config.yaml
n_layer: 19
d_model: 384
n_head: 3
n_kv_head: 1
head_dim: 128
d_mlp: 1536
vocab_size: 4018
activation: "gelu"
norm: "layernorm"
norm_place: "pre"
norm_eps: 1e-06
positions: "rope"
rope_base: 10000.0
rope_fraction: 0.25
qk_norm: false
attn_scale: 0.0884
bias: "all"
tie_embeddings: false
parallel_block: false
init: "normal"
init_std_qkv: 0.0323
init_std_o: 0.0
init_std_up: 0.0323
init_std_down: 0.0
optimizer: "adamw"
lr: 0.000889
beta1: 0.9
beta2: 0.99
weight_decay: 0.22
lr_head: 0.00545
warmup_steps: 201
schedule: "cos"
final_lr_fraction: 0.1
batch_tokens: 65536
seq_len: 768
doc_mask: true
train_tokens: 510700000
steps: 7793
dataset: "wikipedia_en"
Each number is 128 + 32 x the weight over its row's rms, rounded and kept within 0 to 255. Layers, rows and columns count from 0. The size above them is the row's rms in percent of the matrix's.

# layer 11 MLP up, 1536x384, rms 0.0509, rows 299-331, columns 192-287
size [108 101 110 103  92  96  98  94 108 103 104 104  95 101 104  98  94 102 104 104 100  97  95  98 103  95 104 100  95 102 100 102  94]
[[122 156 107 117 168 126 156 140 103 153 138  91 169 155 122 141 141 106 112  36 129 111 127 184 164  90 129 175  87 147 180 177  86  83 151 116  99  79 165 121 133 172  86 161 164 112 139 162  81 131 107 102 164 138 124 135  90  98  89  99 162 165 129  51 200  98 102 187  86 165 123 134  90 139 119  45  82 129 174 170 106 118  96 110 156 146  96 107 144 154 141 152 190  99 118 137]
 [187 131 103 125  87 125 172  84 130 120  99 155 138 116 107 110 170 130  78 104 124 108  76 136 111 142 163 152 139 145 103 153 141 114  90  71 121 121 107 108 117 144  91 112 171 115  67 163  64 113 147  93  96 170 109  96  93 148  62 111  74 182 138  96 126 141  78 141 138 132  87 158 101 120 143 121 111 142 141 117 105 105 153 111 105 144  89  96 199  84  96 151 124 155 135  91]
 [126 152 147 112 121 158 117 182 137  82  91 157 147 175 112 133 114 143 141 132 152 101  90 127  80  98 109 139 142 137 118  68 158 148  89  84 159 162 127 136 125  90 147 168  97 143 123 147 122 121  92 112  71 114 131 202  67 180 148  69 132 160 130 111 178 139 171  85 122 169 170 169 101 113 136  88 165 162 151 152 116 131 130 132 185 165 118 179 165 105 117 153  94 169 169 141]
 [173 167 122 158 151 103 135 137 170 163  66 160 122 142 111 150 158 145 123 146 195  87  91 110  71 166 149 136 156 105 147  86 116 183 125  75  99 107 123 180 139 146 136 140 148  87 114  92 184 175  88 145  78  81 117  95  89 130  95 131 138 135 126 104 136  93 146  96 122 149  80 173 133 101 205 108  93 134 121  95  86  96 105 163 140 120 142 127 122 134 137 143 177  93 130 141]
 [155 143 123 130  95  74 180  60 143  93  96 157  79 119 113 170 188 128 129 144 142 142 121  81 107  78 146 104 103 108 131 128 105  46 117 108 118 168 128 149 141 107 109 125 167 126 155 152 119 115 148 103 138 121  76 148 119 100 162 169 153  95 131 165 134 145 215 128 145 132 113  96 136 127 149  87 199 102 139 100 146 112 129 129 119 175  75 190 128  90  68 150 153 130 133  91]
 [117  85 112 156 104 130 143 104 167 126 135 158 157 164 129  82 125  74 146 162 174 175 104  98  77 130 179  79 157  87  97 115 169  91 180 126 167 111 122 107 154 192 109 107 115 120 133  94 129  61 121 131 165  84  56  84  96 142 153 160 184 172 111 149 159 158 106 126 134 110 100 160 123 118 160 124 103  95 124  83 142 188 160 140 160 143 135 190 104 140  98  80 115 122 132 201]
 [182 130 152  43 143 144 170 136  55  81 166  89 156 137 121  67 105 141 121 130 187 129 132 146  51 118 125 199 103 107 136  75  89  95 143 111 150 116 167 116 137 127 136 127 143  98  23 115 115 110 126  92 111 127  69 154 160 113 106 120 146 156 183  70 162 181 130 113  69 141 108 104 143 139  49 105  98  88 190 132 123 125 109 177  94 158 166 127 185  86 129 139 143  83 142 101]
 [111 147  98 123 143 148  98 107 125 108 121 203 156 129 175 173 127 120  98 119 124 172 160 157 165  39  86 148  45 125 117  62 122 131 130 138 116 156 122 115 145 116  76 128 174 156 153  87 118 115 129 163 106 116 119 170 131 126 111 125 140 104  97  83 139  50 140 149 153 148  94 125 141 123  96  88 120 166 117  94 120 175 175 164 137 151 121 152  79 141 139 141  73  63 167 112]
 [136 142 148 119 154 129  97  76 116 119 121 103 141 128 105 163 132 130 149 142 148  91 124 136 132 162 129 166 148 103 179 132  52 138 137 108 115 111 138 136 149 169  99 166 125 161 171 130 182 144 112  89 139  52  79  68  89 120 182 107 106 167 211 164 132 151 149 127  63 141 119 120  98  86  90 107 173 146 148 144 149 135 117 121 154 138 198 168 143 153 111 140 162  98 151 139]
 [154 205 140 130  35 146 141 144 149 155 103 128 195 103 126 144 116 114 126 165 112 122  89 194  83  84 154 172 101 157 144  55  86 132 117 114 100 156 114 118 144  86  88 176 118 132 167 139 134 183 135 147 138 149  96 121 107 138 183 107 134 119  49 110  94 147 140 126 129  88 130 122 163 128 124  87 126  96 146 110 127  96  38 201 191 132 134  86 152 155 115 123  69 134 162  90]
 [162  93 110 136 149  69 179 116 105 123  61 129 120 114 179  88 173 153 177  82 148 165 157 121 141 138 102 114  99 140 139 135  99  88 171 154 103 158 101 118 112  89 113  87 125 146  78 137 116 130 131  48 149 125  89 106 161 169 173  96 100 110 118 156 186 124 145 153  61 120  52 119 108 100  93 125 123 137 151  94 105 123 134 138 131 116 139 139 165  98 158 147 136 165 147 154]
 [127  92 136 125  85 139 174 101 175 111  86 103 139 157 149 105 141 190 139 133  96 115 128 116 102  99  66  81  82  89 138 102 147 148 154 152 107 172 120 159 154 105  73 103 148  73  90 165 103 140 165 141 135 117 172 139 127  94 142  83 100 171  74 115 134 126 104 154 115 122  99 109  63 119 174 117  90  97 165 122 129 131 180 149 109 117 179 102 118 111 161 109 103 133 148 121]
 [178 184 136 173 170 158 161  61 158 125 167 155 159 131 152  98 164 158 119 177 186  89 122 128 162 112 149 100 122  28  87 118  87 136 162  34 147 163 118 178 150 116  63 166 118 102  76 116 171 153 155  87 144  82 132 101 125  82 134 156 100 161 123 168 140 153 135 133 105 122 114 167  79  62 123 138 122 118 109 117 124 156 149 117 169 147 162 152  77 116 123 154 132  99 142 101]
 [116 135 152 126  93 156 149 160 128 133 116 167 114 127 171 166 177 121 132  72 120  85 111 154  95  87 126 119 166  91  92 147  94 150 205 128 158 133 163 141 134 118 126 157 170 125 102 128 179  51  86  93 103 111 167 120 110 106 150 164  85 168 152 109 118 121 108 171 105 107 120  81 107 138 113 129 128 111 145 134 112 169  97 133 120 131 104 129  70 152 139 102 114  74 146 160]
 [104 102 155 143 111 119 155 178  83 163 104 121 160 161 132 104 141  61 152  81  40 188 140 147 146 144  89 113  93 106 138 143 104 124 170 164 139 116  95 145 126 124 125 151 165  51 129 177 114  89 129 139 145 150 174 152 158 178 145 133  87 135 117  96 171  91 133 202 111 130  79  85 163 165 135  95 132 149 143 116  72 112 107 153 115 138 166 143 167 109 117 129 128 131 147 127]
 [117 163 133 163 178 115 112 145 122  69 118  91 121 175 182 112 154  73 107  95 141 124  99 121 107 113 130 136 148 109 129  83 154  91 177  85 112 155 112 110 110 168 108 145 157 139 112  62  99  89  87 161 137  65 149 100 143 229 178 103 164 151 166 125 110 151 151 110 141 129  81 134 108 149 172 164 100 137 118  98  53 117 104 114 197 126 108 156 172 143  89 107 126 162  95 136]
 [156 182 121 103 183 150 165 128 140 147  64 186 124 119  99 115 174 123 113 154  97  90  99 103 167 119 139 137 127 133  73 126 118 143  79  89 138 141  91 158 112 204 105 102 168 121  88 153  98 147 119 111 154 151 154 125 100 122 153 137  80  77 110 162 127 164 167  98  80 167 138 108 146 105 142 185  62  75 125 116 103 174 155 154 127 158 135 119 157  85 135 116 163 138 139 112]
 [133 118 134 163 151 136  78  77 130 173 120 143 127 175 157 156 122 105 148  79  96 155 167 159 157 129 126 163  90  94 130 121 138 157  94 155 116 112 137 127 150  83 113 127 136 108 156  99 168 107 121 109 134 114 178 164 100 110 114 111 151 149 128 131 168 134 156 115  99 143 134 146 165  81 118  99 126 124 126 126 102 182 143 162 174 111 137 158 197 133 128 131 105 108 172 151]
 [174 137 203 145 140  89 164  98 159  59 133  93 133  63 109 186 130 195 150 116 122 106 113 143  77 140 100 138 118 131 127 128 159 110 153 170 149 114 160 106 163 167  87 123 162 114  86 127 118 116  73 128 105 130 125 145 113 176 105 117 136 140 119  72 121 166 138 157 101 113 181 151 120 124 140 117 189 112 117  85 143 123  94 144 197 146 121 147  73 138 123 142 128 166 129 120]
 [178 174 132  99 111 140 121 168 110 175  65 160 109 120 146 159 174 195 131 133 131 116  73 164 139 155 153 230 144 119 185  68 163 101 108  79 160 122 176 106 131 128 138 166 199 150 112  71 128  92 115 117  66 142 148 126 143 163 144 148 198  76 166 155 121 133 142 133 142 148 148 162 153 137 144  89 164 127 117 158 101 132 112 125 150 117 133 132 184  72 131 184  77 126 132 205]
 [134 153 131 153 103 123 147 126  90 172 154 175 145 156 112 153 144 161  92 106 146 139 142  71 196 167 163 181 114  95 128  92 153 194  92 121 158 111 165 179 153 184 161 144 139 140  94 136 130 161 115 100 115  70  80 171  65 117 122 100 136 189 127 104 172 102 135 152 139 104 112 108 102  78 119 133 108 122 166 144 138 110 142 143 164 138 228 142 129  82 112  86  78 122 124 129]
 [147 202 172 132 167  88 119 151 146  80 118  74 192 133  83 141 128 161 116  79  99 135 142 131  50  86  24 121 178 128 111  82 114 150 147  91 172  89 154 105 161 143 133 189 113 143 129 138 121 132 139 123 138  93 161 178 113 129 117  99 119 128 124 135 176 119 141 117 110  98 117 170 124 179 132 110 134  97 139 106 146 170  92 167 176 127 127 126  82 100 135 151 140 142 144 141]
 [148 138 109 196 145 114 131 106 154 159 145 148 126 143 113 175 146 106 114 112 103  96 165 154 119  88 107 115 131  91  99 128 142 148  97 100 151 171 209 139 232  90 139 184 136  87 140 134 137 152 140 111 113  95 124 156 132 143 141  59 161 140 115 115 169 156 110 110 141 149 108 180 126 130 116 128 122 106 165 128 109 132 130 129 207 123  85 197 137  84 160 155  99  83 145  95]
 [154 131 127  49  92 151 110 142 118 103 136  95 117 127 151  75 153  99 153 113  84 161 121 113 187  82 124 155  97 172  72 157  68 112 211 181  75 121  91 149  69 200 119  89  85 119 119 184 182 133 132  76 131 160  89 148 146 137 109 132 133 142  99 109 120  92  91  86  98 105  98 111 182 137 109  92 134 116 126 140 110 135 135 128 119 148 118 139 169 149 151 169 217 119  90 161]
 [127  71 144 185 132  88 106 141 159  83  96 134 145 146 166  83  93  89 151 110 105 166 131 112  90 132 126 143 146 107 150 162 121 161 143 105 170 110 130 109  97 124  73 114 141  83 134 140 104 129 110  92 142 163 134 120 146 166  37 174 114 161  97 102 127 167 140 200 136 129 105  74 127  98 161 109 130 120 144  84 132 106 124 135 159 103 133 164 141 101 143 103 156 152 142 160]
 [113  73 129 123  97  99 126 133 125  98 147 102  79 110  89 129 202 111 141  96  98 148 149 112 122 154 136 146 129 110 148 103 123 109 105  54 186 138 215 115 155 157 160 126 178  78 104 101 125 128  87 106  99 173 111 117 185 110 123 107 149 144 165 122  92 161 125 156 129  99 134  99 171 146 166  82 152 135 119 114 126  70 171 202 161 146  82 124 120 104 115 169  98 135 173 118]
 [136 122 130 157 132 134 178 133 118  99 109 119 148 128 136 102 149 102 158  73 145 110 108 105  96 122 131 110  84 110 157  98 166 174  83 118  90 112 168 180 184  88 178 155 135 157 184 195  81 140  98 140 146 136 148 123 115 249 163 191 115 164 113 106 162 117 116 152  98 157 166 165 128 133 156  88  84 146 155  47 103 145 156 122 108  98  85 127 115  86 135  81 102 135 157 103]
 [162 157 151 129  79 106 133 165 118 124 122  69 190 148 157  55 150 121 123 163 120  76 150 134 153 108 137 130 114 118  90 106 169  79 117  67 123 172 139 113 101  85 120 127 107 175   0 123 133 141 126 125  58 121  90 154  87 152  95 132 131 104 174 100 114 117 131  99  99 165  94 201  90 116 148 114 135 146 143 116 108 144 158 183 181 168 172 116 104 174  76 172 125 107 151 119]
 [112 150 208 104 129  80 114 124 150 134 142 173  75  82  84 104 148 156 222  85  90 147 170  92 193  84 132 145  93 141 123 165 141 146 166 114 138 125 122 173 166 105 130  96 180  94  96 161 152 157 169  93  92 107 194 130 182 123 115 108  92 109 144  79 157 139 182 131 117 148  94 124 140 129 125 100 146 121 144 136  78 134 165  99 135 111 118 137 114 108  59 153 174  84 144 173]
 [149  99 120 106 128 131  96 131 143 171 130 140 161 110 164  90 109 185 117  55 144 177 110 145  79 140  93 108  56 136 178 156 136 171  82 166  99  94 146 129 156 153  93 130 133 104 117 107 182 140 104  73  91 131 140 124  99 135 166 124 155 121  92 129 181 167 182 143 153 178 118 185 123 109 127 142 163  77 105 120 126 126 118 201 127  99 190 172 123 131 148  81 116  93 139 141]
 [123 158 157 132 102 116 148 156 112 116 143 110 109 149 105 113 142  89 160 130 124 127 128 121 122 116 146 121 152 118 142  69 127 159 149 123 119 185 168 169 131 137 187 112 184  31  25 118 168 152 123 107 158 132 125 100 137 123 104  87 123 132 139  50  70 169 108 186 113 112 124 128 142 116 135 184 134 117 134 132  83  83 119 137 142  82 121 158 134 117  88 143 165 151  89 102]
 [113 154 200 103 168 132 167 129 111 129 132 128 223 105 179  98 112  99  92 164 150 145 169 145 126 108 169 201 154  93 121 109  88 123 127 112 107 150 113 147 142 147 100 124 160 128 128 125 152 124  97 117 125 161  76 133 152  74 136 156 146 156 171  96 102 137 171 163  68 151 141 130  86  86 161 127  92 156 157 117 123 159  74 141 118 192 169 184 162 133  79 122 121  68 163 185]
 [154 176  93  62 104  57 135 130 115 124 117 124 141 155 173 119 192 118 126 134 161 139 144 106 141 147 142  81  91  81 212 106 138  81 145 132 157 176 111 144 120 151  64 124 187  97 103 141 110 172 135 110 122 154 112 191  99 146  92 152 118 158 165 134 144  50 133 159 134 102  87 150 116 107 124 102  95 165 111 134 159 146 151 125 137 115 138 149 155 159 173 184 164 158 163  92]]